Weights of a small GPT-style language model, trained from scratch on English Wikipedia.
Architecture: RMSNorm before each block, normalized queries and keys, some layers without positions, local attention windows, shifted keys.
Each number is 50 + 10 x the weight over the matrix's rms, rounded and kept within 0 to 99. Layers, rows and columns count from 0.

# layer 3 MLP down (transposed), 768x128, rms 0.0738, rows 104-210, columns 64-95
43 63 58 52 58 53 46 67 45 56 34 32 49 63 49 60 63 44 70 46 58 73 51 41 58 46 45 45 52 66 39 60
46 33 45 59 49 59 41 38 67 38 57 38 63 35 50 38 39 61 61 50 33 52 50 61 50 40 53 46 47 49 43 48
35 52 47 44 40 46 53 40 38 47 58 40 45 38 55 65 49 53 53 61 52 51 48 56 50 46 53 53 24 46 63 34
29 58 49 59 59 53 41 39 49 50 43 42 39 49 54 53 45 59 41 48 57 55 53 44 49 47 41 33 48 56 48 54
35 43 43 36 50 60 36 65 48 42 59 41 51 59 67 45 51 41 49 56 44 45 58 42 43 51 45 65 41 39 44 43
38 58 41 54 61 66 43 43 55 42 40 38 55 47 55 58 52 44 36 51 45 47 54 59 27 44 62 54 51 65 41 55
30 43 65 38 31 42 67 58 56 53 62 57 65 46 39 63 50 65 54 40 31 39 49 54 86 48 70 57 49 39 47 50
56 63 49 53 48 48 50 49 59 59 68 63 45 41 60 52 67 51 58 41 70 56 45 44 39 57 57 56 47 52 46 42
52 51 56 50 43 58 57 49 44 58 51 49 33 62 53 51 50 51 57 46 71 54 70 42 57 48 65 41 41 51 40 61
37 54 56 53 56 42 43 63 64 46 52 26 58 47 63 61 49 56 53 33 56 48 50 41 39 53 75 35 51 34 47 38
43 39 32 64 66 53 45 65 70 63 37 36 43 56 45 51 34 54 62 46 41 75 60 50 57 43 55 52 46 43 53 27
45 56 53 45 54 61 67 51 41 50 39 49 50 43 51 66 47 37 46 37 63 53 54 51 47 66 65 67 43 52 49 29
53 52 50 77 38 58 59 27 49 43 34 59 55 54 35 46 35 42 66 35 58 47 29 44 44 62 47 51 55 52 63 64
52 43 57 37 53 42 67 44 36 57 45 41 47 43 40 33 40 63 37 42 57 30 55 48 63 61 39 32 32 31 54 54
41 48 44 62 56 62 46 52 45 47 48 67 36 56 45 66 47 44 62 53 50 39 60 50 65 46 49 48 58 43 62 32
44 61 43 61 59 36 44 47 55 50 54 42 60 58 52 56 73 35 70 44 56 39 58 53 51 52 66 58 34 36 52 56
53 47 60 58 41 42 46 45 42 63 41 65 28 66 48 45 54 55 71 50 36 44 45 45 40 43 66 70 43 67 42 34
50 56 67 61 60 58 34 64 37 70 45 68 45 40 55 64 55 29 60 46 55 40 56 59 44 39 40 41 52 54 47 59
66 55 52 45 33 60 37 55 49 54 49 46 32 54 63 57 49 38 45 54 42 47 43 46 51 37 48 46 56 62 48 36
52 49 69 52 57 52 30 33 56 71 33 49 45 38 44 50 64 64 39 58 55 51 43 80 57 33 47 51 51 53 43 55
39 54 55 52 55 48 38 54 60 60 59 34 51 45 48 49 45 57 63 37 37 41 50 46 49 25 58 52 69 48 34 40
53 75 42 50 57 49 62 46 44 47 59 42 53 64 44 44 53 38 65 31 44 46 50 44 38 63 66 31 41 37 46 52
46 49 42 69 60 68 58 55 56 54 59 54 42 48 64 48 51 49 58 57 55 39 41 39 44 50 58 53 52 63 51 45
50 65 47 30 47 55 56 70 44 35 45 49 68 73 42 44 58 37 47 48 35 39 51 61 50 49 57 43 52 55 56 42
44 58 44 56 57 55 51 51 47 47 50 48 48 39 57 52 49 51 48 36 61 47 43 54 54 53 59 49 46 48 57 49
42 43 36 40 62 50 37 54 62 72 37 50 37 53 27 42 56 34 60 41 47 63 73 39 52 62 49 48 44 55 45 50
40 56 58 37 54 55 46 42 34 51 53 46 31 59 53 45 65 47 53 43 43 47 56 63 50 68 56 42 52 47 29 50
52 39 50 45 48 48 52 55 59 52 36 54 40 47 43 51 59 44 34 31 61 50 51 64 51 37 41 38 48 65 36 58
39 58 59 71 60 49 48 63 59 53 50 39 48 54 41 60 51 52 55 49 52 58 40 58 46 44 48 37 51 52 38 52
44 59 56 64 45 49 58 48 53 40 50 71 24 77 48 47 54 39 59 37 35 72 54 48 69 34 45 67 56 63 44 62
18 32 41 47 62 41 29 57 76 60 43 55 45 44 57 38 48 52 37 51 64 41 32 49 57 51 42 60 58 57 45 41
57 48 59 31 33 57 23 38 58 78 41 43 57 67 46 70 38 50 53 41 58 39 49 51 43 41 33 41 47 35 57 46
40 53 33 66 36 50 44 57 43 50 39 53 41 48 44 42 62 33 43 44 38 63 52 43 54 44 30 33 34 32 57 49
57 57 64 52 48 53 54 51 41 35 45 54 40 59 54 35 45 58 44 48 57 47 50 51 56 46 35 52 38 51 47 45
62 44 47 51 65 47 49 50 40 45 46 67 56 42 55 45 54 49 55 52 52 54 58 62 31 58 55 36 47 55 73 67
72 55 34 45 43 53 37 39 27 51 43 64 60 39 31 52 55 36 63 59 48 44 46 62 46 52 37 33 56 55 39 59
48 60 55 49 38 55 61 47 26 45 34 52 50 56 58 49 47 47 46 44 50 52 43 48 70 42 50 52 49 47 52 74
59 46 58 50 49 52 43 50 43 51 57 50 50 58 48 53 45 43 42 53 50 51 48 57 50 51 46 47 55 59 46 53
40 45 56 59 65 53 57 30 55 48 48 31 54 42 49 52 53 49 46 27 51 52 34 46 47 36 60 56 74 40 50 52
58 42 56 58 61 41 46 57 38 45 48 42 33 55 45 46 47 48 65 29 44 42 49 51 55 34 42 44 62 60 40 52
66 54 61 48 46 62 55 31 50 51 35 61 47 59 49 47 23 57 50 48 46 58 49 48 53 63 47 50 50 51 54 52
51 57 39 39 45 54 63 36 40 49 42 59 43 50 52 68 52 58 42 45 58 46 69 51 62 45 56 53 50 53 37 70
47 39 52 46 53 45 38 31 35 64 55 55 45 53 38 56 58 41 44 65 34 41 64 53 41 56 36 62 37 60 35 59
40 55 36 63 34 46 43 43 41 47 44 56 60 65 47 37 43 56 44 51 65 49 38 47 52 59 60 49 45 47 62 63
71 32 52 36 52 50 45 47 58 70 44 64 49 43 60 38 46 53 41 56 41 68 33 54 48 43 57 48 41 49 61 49
31 56 50 42 48 44 46 44 70 57 70 60 42 56 62 40 57 53 42 46 54 51 31 42 43 58 42 45 36 53 60 59
44 68 57 53 38 57 64 47 55 51 50 50 49 50 49 59 49 54 46 37 36 65 44 60 36 38 48 53 53 49 44 60
49 43 42 45 57 53 50 49 47 40 57 39 46 47 59 62 54 62 59 40 35 53 47 59 57 46 25 49 56 41 59 50
62 47 61 54 53 56 36 37 63 45 53 41 37 44 58 58 65 59 54 56 64 40 58 55 50 49 41 53 57 31 18 27
49 53 57 64 52 61 45 74 37 44 56 46 44 51 64 36 63 62 56 45 50 62 34 46 37 54 42 57 67 46 44 58
42 59 37 58 53 50 40 64 38 65 40 54 50 65 66 39 24 47 58 57 37 47 30 38 67 46 51 39 49 65 53 43
36 39 59 49 65 62 58 59 53 40 43 40 58 61 31 63 45 52 35 47 56 58 43 55 44 45 32 38 45 37 45 41
51 75 50 64 73 68 58 53 53 49 41 52 54 54 52 65 64 56 44 39 59 45 40 51 52 42 59 50 68 49 36 45
43 44 51 51 60 59 39 44 55 49 54 49 10 61 41 61 47 63 59 41 53 54 75 57 53 58 60 40 53 64 58 31
44 63 60 57 30 50 52 41 64 55 38 30 41 35 50 57 46 38 57 46 36 52 53 58 34 52 58 58 51 54 57 59
55 39 40 49 44 49 65 44 48 56 43 37 54 58 62 59 59 46 69 46 43 48 61 45 49 42 61 45 56 49 50 37
65 43 43 65 68 64 51 53 50 53 30 59 68 43 65 56 51 59 53 41 43 57 55 55 47 65 50 34 36 43 46 44
61 50 55 54 43 54 51 55 49 51 41 42 71 66 39 55 59 67 52 58 64 47 70 47 49 47 35 55 62 43 53 53
45 47 58 52 57 28 52 26 38 49 36 49 50 57 57 62 41 57 53 41 54 38 45 56 56 67 49 60 40 59 58 42
51 69 48 44 30 61 53 46 46 41 43 41 42 50 66 55 56 43 57 33 40 54 40 62 61 53 52 39 65 59 48 47
60 47 41 43 57 40 46 20 55 49 59 42 54 61 50 43 52 67 55 58 51 69 43 53 45 50 46 51 71 72 61 45
29 49 53 54 45 38 56 55 46 54 46 53 62 57 50 50 50 69 58 66 53 15 37 42 75 58 38 32 47 51 58 43
53 43 39 46 44 62 57 77 63 63 39 32 65 46 57 44 53 36 55 46 60 43 63 35 55 52 60 44 37 37 48 47
48 32 66 45 56 54 29 47 61 33 47 44 56 50 54 44 45 58 51 65 46 40 57 69 56 34 63 54 45 45 56 35
61 30 49 43 47 58 53 42 51 35 55 71 55 47 44 62 65 34 71 59 54 56 51 51 42 61 59 49 55 56 50 44
44 58 60 58 11 62 63 33 58 45 44 46 46 47 41 55 51 53 49 40 59 51 37 56 41 65 45 33 46 38 54 66
45 42 61 64 66 64 63 50 56 48 64 42 24 33 52 52 46 52 47 42 65 58 33 56 58 29 55 44 81 64 37 52
50 46 57 49 71 61 59 40 44 46 50 46 47 45 54 53 51 60 59 38 49 52 48 49 54 52 46 53 40 44 48 55
51 41 56 33 39 43 40 54 53 48 56 52 54 53 49 61 41 46 48 40 69 45 65 35 53 54 44 43 41 45 41 56
58 57 56 48 41 59 58 65 54 54 61 36 61 36 62 39 58 63 57 50 56 47 64 58 30 37 65 38 53 45 63 26
58 57 61 36 59 59 57 44 37 64 52 52 44 48 61 51 55 45 55 28 51 58 56 47 34 66 71 45 52 29 24 56
48 45 58 38 45 58 53 47 38 46 14 34 47 45 42 49 50 64 58 44 64 53 35 67 43 40 41 39 44 59 56 46
31 57 37 45 42 39 49 41 62 48 59 43 57 54 60 49 57 50 50 56 34 40 35 35 33 67 40 66 34 55 52 51
62 45 62 44 25 52 38 31 51 67 47 46 40 66 38 60 54 54 57 46 47 72 60 57 74 35 38 39 51 50 44 44
18 49 44 43 44 34 42 58 48 32 50 40 58 62 39 42 30 53 33 60 39 51 57 67 73 54 53 44 37 52 46 57
42 52 59 53 44 49 54 58 33 56 67 45 39 54 50 41 56 55 54 47 51 46 41 62 56 48 42 50 55 42 60 36
36 54 81 38 47 72 57 41 45 26 42 44 55 35 62 41 58 45 65 58 43 41 43 59 31 51 69 45 48 56 44 48
54 62 44 51 42 52 51 58 44 39 55 52 50 51 53 40 36 42 61 52 55 61 53 57 44 52 39 57 39 48 54 49
44 71 47 49 41 33 57 35 53 50 81 21 42 43 55 52 50 54 57 39 34 57 58 53 53 52 67 54 63 48 45 41
50 46 55 66 42 45 55 65 49 49 52 47 60 63 53 51 44 76 41 40 67 56 39 58 38 57 44 58 59 77 50 56
49 67 43 48 38 55 54 57 43 56 42 48 44 38 53 51 55 49 61 30 53 56 27 47 64 59 56 38 37 28 59 64
56 58 71 71 56 57 38 42 40 54 49 39 51 45 59 43 13 73 62 34 46 56 56 49 62 41 63 52 44 62 52 72
48 55 58 50 45 41 37 35 44 48 52 61 60 74 44 49 44 38 54 45 51 46 42 40 42 44 34 51 43 67 39 45
43 61 56 64 50 78 55 53 47 34 51 54 45 53 39 49 55 42 50 49 60 38 37 54 51 58 59 50 45 55 60 39
57 48 66 50 59 48 55 25 53 52 38 43 39 58 38 54 49 71 57 46 53 53 42 78 37 43 55 48 48 50 49 55
44 60 42 48 45 52 50 58 44 57 60 41 66 57 46 36 70 54 43 43 36 30 42 44 41 41 47 46 57 59 58 59
49 58 56 68 37 50 52 35 57 53 41 47 49 36 60 59 59 50 52 45 51 47 44 49 48 43 45 45 59 45 57 51
56 60 38 35 51 62 48 65 57 48 41 55 58 64 30 40 48 57 52 37 47 47 33 53 60 38 31 56 38 64 54 45
54 52 38 50 51 43 46 44 52 45 38 47 42 47 53 50 55 55 51 54 41 54 58 56 52 53 46 58 44 65 46 42
41 44 43 50 56 43 39 54 35 55 51 56 47 44 45 49 36 63 60 55 42 63 36 46 66 46 40 54 53 54 20 47
47 53 55 36 39 59 57 54 50 47 62 50 51 47 46 47 54 58 51 61 62 40 47 51 62 60 28 55 70 57 45 49
60 40 33 57 38 54 53 57 39 26 45 39 60 57 55 46 53 42 57 53 50 61 46 66 46 44 51 27 39 45 67 46
46 46 63 59 60 65 33 51 52 29 67 65 43 57 44 39 47 52 53 56 55 48 50 75 60 44 49 45 39 60 60 44
64 54 53 52 42 48 30 63 54 71 48 63 53 40 56 61 47 64 52 49 38 52 40 39 50 53 55 62 71 65 26 52
35 55 39 45 35 32 46 56 62 47 43 55 37 54 83 53 45 59 55 49 41 52 54 42 45 56 62 63 47 34 53 50
33 44 58 44 48 51 40 53 48 50 52 66 45 63 62 52 60 47 44 48 42 43 59 47 49 60 48 52 53 45 28 39
37 44 54 30 70 57 39 51 45 53 63 46 74 45 50 29 42 60 32 62 62 45 37 54 35 62 48 38 37 52 56 41
43 43 61 62 79 50 67 36 41 41 60 42 47 56 57 51 61 73 35 58 45 48 57 66 50 47 47 40 46 52 42 62
27 48 35 40 54 36 43 47 52 48 29 52 62 57 43 67 39 51 56 44 48 50 46 42 39 61 34 64 59 50 48 46
52 29 53 33 55 56 59 49 66 41 58 52 43 63 36 71 49 51 41 54 52 47 64 56 35 59 54 46 63 53 45 49
47 59 57 47 39 46 39 60 57 58 27 48 40 62 45 44 31 53 61 50 40 50 54 73 48 42 47 49 38 65 52 29
58 43 35 43 36 51 39 58 41 54 60 39 43 59 51 51 60 59 59 50 65 37 56 46 42 46 67 37 49 50 66 61
45 52 57 48 46 57 51 49 47 41 49 60 44 50 60 52 50 44 48 44 66 51 54 45 54 54 52 54 45 50 47 59
42 60 42 43 28 68 52 37 77 55 51 69 65 74 63 52 64 60 41 45 36 76 50 59 61 54 36 37 37 43 58 50
51 71 46 40 53 45 65 55 44 50 39 50 65 29 52 40 60 46 59 40 45 44 49 45 38 46 60 45 50 46 35 28
40 44 62 60 45 55 45 41 33 46 55 49 45 49 56 46 45 62 48 45 39 49 64 39 52 69 49 38 44 51 60 53
36 52 50 60 28 37 54 65 74 58 51 54 54 68 53 59 58 73 46 43 22 53 42 53 49 42 57 50 56 62 51 68
# layer 3 MLP up, 768x128, rms 0.0787, rows 105-211, columns 64-95
56 44 65 37 52 53 58 38 52 49 62 55 61 49 36 45 37 39 68 43 32 41 44 55 51 42 38 65 51 47 55 50
61 62 45 64 60 34 52 62 70 53 52 46 55 58 42 58 43 65 55 63 52 46 37 43 54 35 54 49 55 54 57 60
51 46 62 47 43 51 40 65 46 46 57 47 54 43 41 65 55 47 49 58 54 50 54 45 62 39 63 48 44 50 51 48
36 49 28 59 51 29 69 52 36 53 29 39 62 54 47 62 57 49 31 39 48 45 45 51 60 57 44 45 38 63 70 46
35 42 50 74 49 36 39 56 67 40 63 65 67 51 24 62 61 43 55 42 51 57 50 41 38 58 50 35 54 53 45 55
46 33 46 61 54 33 56 63 69 55 66 47 48 58 29 49 49 66 42 41 49 63 56 51 43 43 58 45 40 41 59 54
55 56 65 47 40 53 50 59 53 45 56 46 47 61 52 52 56 55 38 63 37 58 31 40 55 33 37 45 45 45 65 77
47 61 41 38 44 49 38 60 35 62 55 59 41 54 43 35 57 40 44 53 56 60 38 46 37 56 47 57 49 44 48 49
71 56 49 41 36 46 43 52 53 50 71 42 60 41 51 59 48 61 59 58 62 52 47 48 50 58 39 35 41 59 53 47
50 59 65 50 28 40 71 42 56 55 30 48 63 32 16 53 65 50 55 55 47 54 51 36 36 47 18 63 66 47 68 49
34 52 56 51 50 51 54 66 30 64 56 62 48 46 34 50 39 44 50 47 45 32 43 56 50 45 43 61 43 44 43 48
65 52 40 40 68 27 62 47 67 47 63 27 40 41 39 63 61 32 38 61 60 57 54 72 62 39 62 57 30 47 63 50
66 58 54 48 55 34 72 42 63 72 60 56 67 41 25 72 57 42 47 44 57 48 51 34 28 40 68 52 25 34 37 44
58 47 50 45 45 50 59 61 49 52 38 53 55 50 38 42 49 43 60 51 52 63 39 68 53 28 45 24 54 54 44 77
60 39 54 47 61 53 53 56 62 56 54 59 34 49 44 46 44 58 52 57 46 54 46 37 43 39 33 41 42 57 68 62
44 43 36 49 49 52 55 41 53 72 65 67 71 38 49 71 48 71 51 67 38 47 36 38 58 58 32 68 45 63 42 36
62 70 34 58 32 48 57 44 29 66 36 45 31 53 59 50 53 44 43 36 40 44 59 44 50 48 60 37 31 46 69 53
26 61 47 57 55 32 55 41 59 53 46 35 57 57 44 48 41 44 49 34 71 55 55 43 60 63 36 50 41 76 60 58
46 38 54 53 34 51 48 45 62 49 46 50 67 28 39 68 56 36 74 46 64 57 36 47 39 54 43 62 44 51 31 52
57 59 45 50 57 43 56 36 34 56 51 31 37 51 59 61 63 77 41 49 38 55 38 41 64 38 46 50 37 46 56 58
52 54 71 52 40 54 37 57 56 71 60 51 58 45 54 64 62 68 41 74 50 38 56 41 19 41 68 48 58 39 53 40
28 41 64 55 44 42 38 59 74 45 56 33 44 50 51 38 43 61 39 61 54 60 36 50 31 47 40 50 52 37 63 69
32 48 70 53 42 42 60 60 21 50 57 57 47 38 48 59 54 70 51 49 64 59 41 46 72 63 46 58 41 40 64 58
45 34 48 51 44 53 53 59 53 53 57 48 51 64 46 54 52 54 54 40 53 46 48 56 54 52 60 52 48 46 53 48
64 21 53 39 71 54 43 53 41 49 61 35 53 34 59 44 44 69 53 57 47 35 41 42 38 41 46 35 59 57 55 61
29 57 29 62 61 36 56 54 41 54 42 36 40 56 43 57 45 55 40 42 31 21 45 34 32 61 45 62 28 28 33 50
69 50 52 73 42 41 52 58 50 52 59 48 47 58 56 44 63 42 55 36 58 42 55 60 62 61 45 49 61 48 63 56
71 49 42 46 46 46 76 44 62 53 61 42 59 42 46 42 45 47 38 47 41 43 41 49 48 59 51 52 53 43 63 73
63 50 39 35 46 44 59 42 35 61 35 46 57 57 56 47 46 53 39 56 52 30 49 51 48 46 37 44 31 42 62 36
40 56 54 52 56 59 54 73 52 46 70 41 42 34 49 58 53 63 52 66 34 52 48 52 44 32 48 56 44 48 41 40
51 47 44 58 56 45 58 56 47 61 43 50 48 41 43 62 51 29 58 49 35 57 45 66 49 50 59 54 54 40 70 54
47 37 50 53 45 41 61 57 56 65 56 50 42 45 30 55 40 36 56 65 45 35 64 42 48 40 24 70 45 46 53 48
49 59 67 61 53 48 53 42 47 69 53 43 40 56 48 42 47 41 43 46 57 50 48 48 47 54 45 51 53 47 51 59
46 51 49 48 43 57 63 51 52 84 61 53 28 47 35 63 41 58 62 58 45 48 50 57 67 37 42 42 64 52 47 40
49 69 38 42 45 47 33 39 68 80 34 29 66 50 30 42 49 44 42 43 70 38 29 34 48 61 43 41 26 43 51 52
73 61 36 30 46 37 45 46 70 50 45 67 49 38 54 42 38 57 48 41 36 44 44 32 48 30 53 46 51 55 52 48
59 51 57 48 55 48 52 53 47 49 46 45 50 49 46 44 51 50 50 58 43 55 48 53 44 43 39 50 53 50 50 50
56 40 61 71 48 35 44 45 68 53 51 41 50 54 42 42 82 34 36 58 25 59 40 58 29 55 59 24 42 23 42 50
47 42 60 55 61 26 47 50 62 58 44 61 35 62 64 42 54 36 42 41 56 46 40 59 48 49 48 64 43 58 80 58
53 39 43 53 45 35 50 34 64 56 39 30 46 42 42 64 55 50 61 42 55 59 41 49 53 65 64 45 32 43 53 54
62 65 48 58 40 37 57 67 52 55 39 53 64 54 52 59 77 63 43 40 51 44 50 65 32 42 72 75 59 57 54 52
45 25 65 52 68 45 37 52 49 62 59 40 39 39 53 56 46 42 47 70 54 48 43 37 30 62 53 51 34 54 67 37
53 32 50 67 52 40 31 56 51 46 37 28 51 47 41 51 52 56 50 57 50 51 55 39 39 52 53 51 54 61 49 40
61 61 41 51 36 41 44 65 57 50 57 36 49 61 45 39 61 44 60 46 53 57 55 34 50 54 49 35 40 54 36 40
60 46 57 34 51 51 52 51 41 43 31 40 53 57 36 48 44 75 52 65 45 43 54 69 52 37 51 62 45 59 38 39
41 39 52 61 36 36 41 59 60 59 45 49 55 42 48 48 57 42 45 54 37 40 44 45 34 41 43 44 49 31 67 61
54 56 37 53 53 46 26 48 55 57 60 32 41 36 53 46 50 55 56 54 35 38 43 43 40 39 46 58 49 54 48 38
58 47 42 22 45 40 52 63 54 51 53 49 45 37 52 58 42 42 51 47 57 43 53 44 49 53 48 53 52 64 62 46
40 61 50 40 39 40 54 57 51 40 37 32 67 51 41 29 71 56 52 59 49 59 64 56 59 35 56 42 49 64 39 47
61 56 55 60 49 40 61 31 64 51 54 42 46 39 48 71 77 50 45 48 58 54 51 46 57 61 54 56 34 36 51 44
64 57 30 39 41 42 38 58 60 45 57 34 48 46 42 60 42 62 73 41 57 52 24 45 52 48 44 33 48 55 39 41
45 61 54 41 40 37 70 37 37 45 47 56 45 46 46 45 60 45 65 57 49 42 57 45 38 43 52 56 39 43 35 53
45 44 29 58 44 35 56 58 53 47 55 60 57 32 46 61 47 32 62 40 64 46 41 46 47 47 60 51 54 68 56 52
42 51 28 44 50 47 49 49 40 47 45 38 43 50 42 46 61 51 48 65 35 61 50 54 41 61 42 72 62 58 55 56
63 55 33 55 63 43 33 70 52 52 62 47 57 47 50 64 37 45 63 68 40 59 24 52 62 42 47 49 42 47 39 68
56 42 47 41 25 36 65 54 40 62 37 32 49 48 34 32 37 38 49 54 63 52 62 45 59 57 40 59 57 34 48 38
40 66 32 42 46 54 57 57 36 54 44 49 40 33 48 53 52 43 58 58 58 45 28 58 71 33 44 58 50 54 50 48
54 61 63 42 46 49 59 49 59 48 38 50 40 40 59 45 40 60 60 42 63 49 50 48 55 59 62 47 41 49 55 58
46 53 54 49 42 60 61 68 33 44 54 48 39 54 34 55 67 55 62 72 50 33 52 48 39 57 55 57 43 37 52 37
64 54 58 49 52 32 40 38 71 67 67 62 53 55 33 40 72 36 44 49 46 47 37 46 28 63 61 47 54 41 42 51
61 55 35 47 49 45 44 33 69 56 58 62 34 48 40 49 59 41 57 62 40 41 45 44 59 32 35 58 33 47 56 60
51 60 69 58 52 30 37 45 59 66 64 61 44 56 39 42 45 40 55 55 67 55 33 42 55 51 60 54 61 68 41 55
28 27 54 47 44 36 34 58 51 51 50 33 59 53 44 38 60 29 58 51 50 51 49 53 58 42 64 53 55 54 48 64
60 42 63 69 48 40 42 52 50 49 40 56 49 57 45 51 45 49 45 44 52 42 51 46 40 68 40 56 57 59 51 53
59 51 30 54 61 47 40 62 57 48 62 45 61 45 47 68 47 59 66 57 44 63 51 53 42 56 33 64 57 56 69 51
39 55 48 51 53 45 41 63 39 53 67 41 51 39 53 53 62 43 64 57 35 56 65 73 47 63 55 40 43 45 56 54
57 46 62 44 54 43 50 46 38 50 54 50 48 53 43 56 50 44 45 55 40 46 40 54 38 50 47 53 54 42 51 48
58 44 55 58 52 37 41 56 53 66 62 46 45 53 47 47 45 39 53 44 53 47 37 52 43 50 43 40 52 58 49 57
63 51 18 64 49 52 55 57 43 54 65 53 33 50 55 79 54 51 70 57 45 39 44 24 62 41 67 61 47 33 55 45
66 54 56 56 50 24 50 58 63 57 50 47 60 43 51 46 49 60 71 55 34 50 50 52 46 35 42 67 39 47 56 47
36 58 56 40 46 55 49 52 44 48 31 49 48 38 25 43 34 55 63 37 42 51 42 55 50 52 52 32 50 56 51 49
57 57 60 67 51 44 60 59 40 57 40 53 47 61 30 56 53 55 65 59 59 59 56 71 53 52 38 55 59 50 31 40
40 50 58 67 58 47 39 71 61 72 61 64 36 40 59 30 68 47 73 65 32 54 59 50 32 57 45 54 50 38 49 49
55 36 83 50 55 38 56 48 59 51 67 56 52 48 45 36 41 42 47 46 41 37 40 50 44 56 47 47 52 73 50 64
55 42 25 59 54 49 47 63 44 57 70 58 54 45 44 43 55 51 54 57 52 61 34 45 46 44 67 46 49 58 65 51
55 53 44 44 45 27 59 46 68 49 33 47 57 61 41 48 41 65 52 31 38 59 26 30 63 44 32 53 56 43 42 51
32 49 62 39 56 36 31 51 47 55 47 30 51 48 43 47 57 62 65 55 59 44 49 52 27 37 46 40 48 54 34 33
45 36 46 58 65 61 58 47 60 41 35 40 64 63 45 62 57 45 59 57 46 34 44 64 37 63 51 59 49 54 54 69
53 47 59 55 31 32 36 58 54 69 54 57 44 60 48 46 56 36 47 40 58 66 51 42 38 25 41 68 65 40 53 58
50 53 65 57 55 63 48 45 46 58 41 37 49 49 47 57 47 43 39 71 65 34 40 46 38 64 20 40 35 42 63 64
43 45 71 47 38 42 54 47 47 50 51 52 50 58 51 41 55 42 46 38 53 48 53 58 57 40 65 61 65 50 38 51
67 52 51 41 59 45 41 46 69 65 60 50 33 28 58 46 47 45 55 55 48 60 44 53 46 65 46 52 61 39 42 74
48 52 52 41 45 55 74 60 58 61 53 48 54 35 45 48 54 35 59 46 49 40 51 49 34 48 41 57 49 67 64 52
51 39 31 50 49 48 63 51 34 60 55 46 45 62 56 36 59 37 56 51 49 60 58 55 58 45 48 50 47 51 48 64
58 57 55 44 34 35 46 56 47 54 41 46 51 47 31 47 62 34 55 53 48 48 60 33 52 56 67 44 59 48 62 48
35 37 31 39 51 53 64 57 58 59 41 50 37 57 46 41 50 52 60 72 46 63 54 58 52 36 41 48 57 57 44 49
55 60 63 32 38 42 42 49 57 56 48 48 49 33 44 38 62 60 30 51 58 50 25 44 55 40 48 34 58 52 56 41
55 46 45 44 53 30 54 59 56 51 45 59 45 55 46 49 53 56 46 52 42 50 50 50 54 48 50 44 56 48 51 56
45 50 57 52 32 53 38 47 72 55 58 56 60 29 53 54 54 67 53 56 61 60 41 56 38 44 67 62 22 49 73 51
61 59 45 55 47 40 51 70 30 67 49 37 64 51 40 42 73 46 60 56 51 44 31 54 29 50 55 35 40 47 66 35
28 40 38 36 46 52 57 68 62 67 48 43 60 46 46 34 49 52 68 66 51 36 38 66 40 62 70 38 29 51 49 47
43 37 38 62 48 40 54 53 62 69 41 52 53 49 53 41 40 34 43 46 66 54 54 51 57 39 47 38 44 54 53 38
32 50 47 64 42 36 59 63 45 38 60 26 42 46 49 39 57 52 40 70 55 60 50 61 65 45 41 72 45 50 63 45
41 63 56 45 60 36 55 55 36 51 66 60 58 43 54 38 41 53 39 52 56 49 42 61 38 58 38 58 48 54 61 66
47 63 47 52 35 41 47 44 51 63 30 66 34 55 38 43 65 36 38 48 63 37 56 43 52 38 47 47 59 37 41 53
47 55 40 59 50 39 63 63 29 51 56 64 48 59 42 65 37 42 60 36 45 42 54 55 47 24 58 66 40 20 57 64
67 44 54 36 69 47 54 59 33 49 54 48 65 50 35 66 44 51 48 65 48 48 50 48 49 60 36 53 53 36 46 40
56 35 46 40 70 51 26 65 74 54 42 67 58 41 54 65 59 35 67 73 50 54 50 57 52 45 57 67 52 48 38 42
40 37 52 55 43 48 55 46 51 45 59 34 47 49 58 46 54 51 37 66 42 34 43 59 31 38 44 50 27 48 54 51
52 67 58 45 56 37 40 48 51 44 42 60 61 41 38 45 50 51 49 71 45 38 55 57 48 44 62 47 54 33 78 54
60 38 59 56 42 47 34 68 48 45 66 64 66 51 44 67 56 44 48 67 25 69 59 47 60 54 32 56 51 44 64 42
45 39 59 52 46 46 43 49 59 63 56 47 48 44 52 45 47 53 49 50 51 46 44 51 44 46 48 43 45 48 57 46
71 59 49 52 37 30 55 35 59 50 44 33 74 67 49 41 72 30 49 50 53 39 31 42 62 48 55 62 52 50 53 36
53 52 64 56 47 49 40 38 41 50 43 52 40 35 47 31 54 48 52 63 57 31 42 42 53 63 45 47 55 58 75 58
55 49 61 68 58 56 41 59 47 50 51 56 47 42 34 59 54 38 59 55 55 50 42 47 50 48 40 42 47 51 50 46
52 38 48 51 57 44 55 57 58 41 43 73 58 54 21 52 47 47 61 51 24 55 51 36 43 61 38 63 59 57 50 48
55 48 48 40 52 49 62 54 62 50 60 58 45 59 45 49 55 28 46 43 66 51 57 51 58 37 46 42 40 43 41 53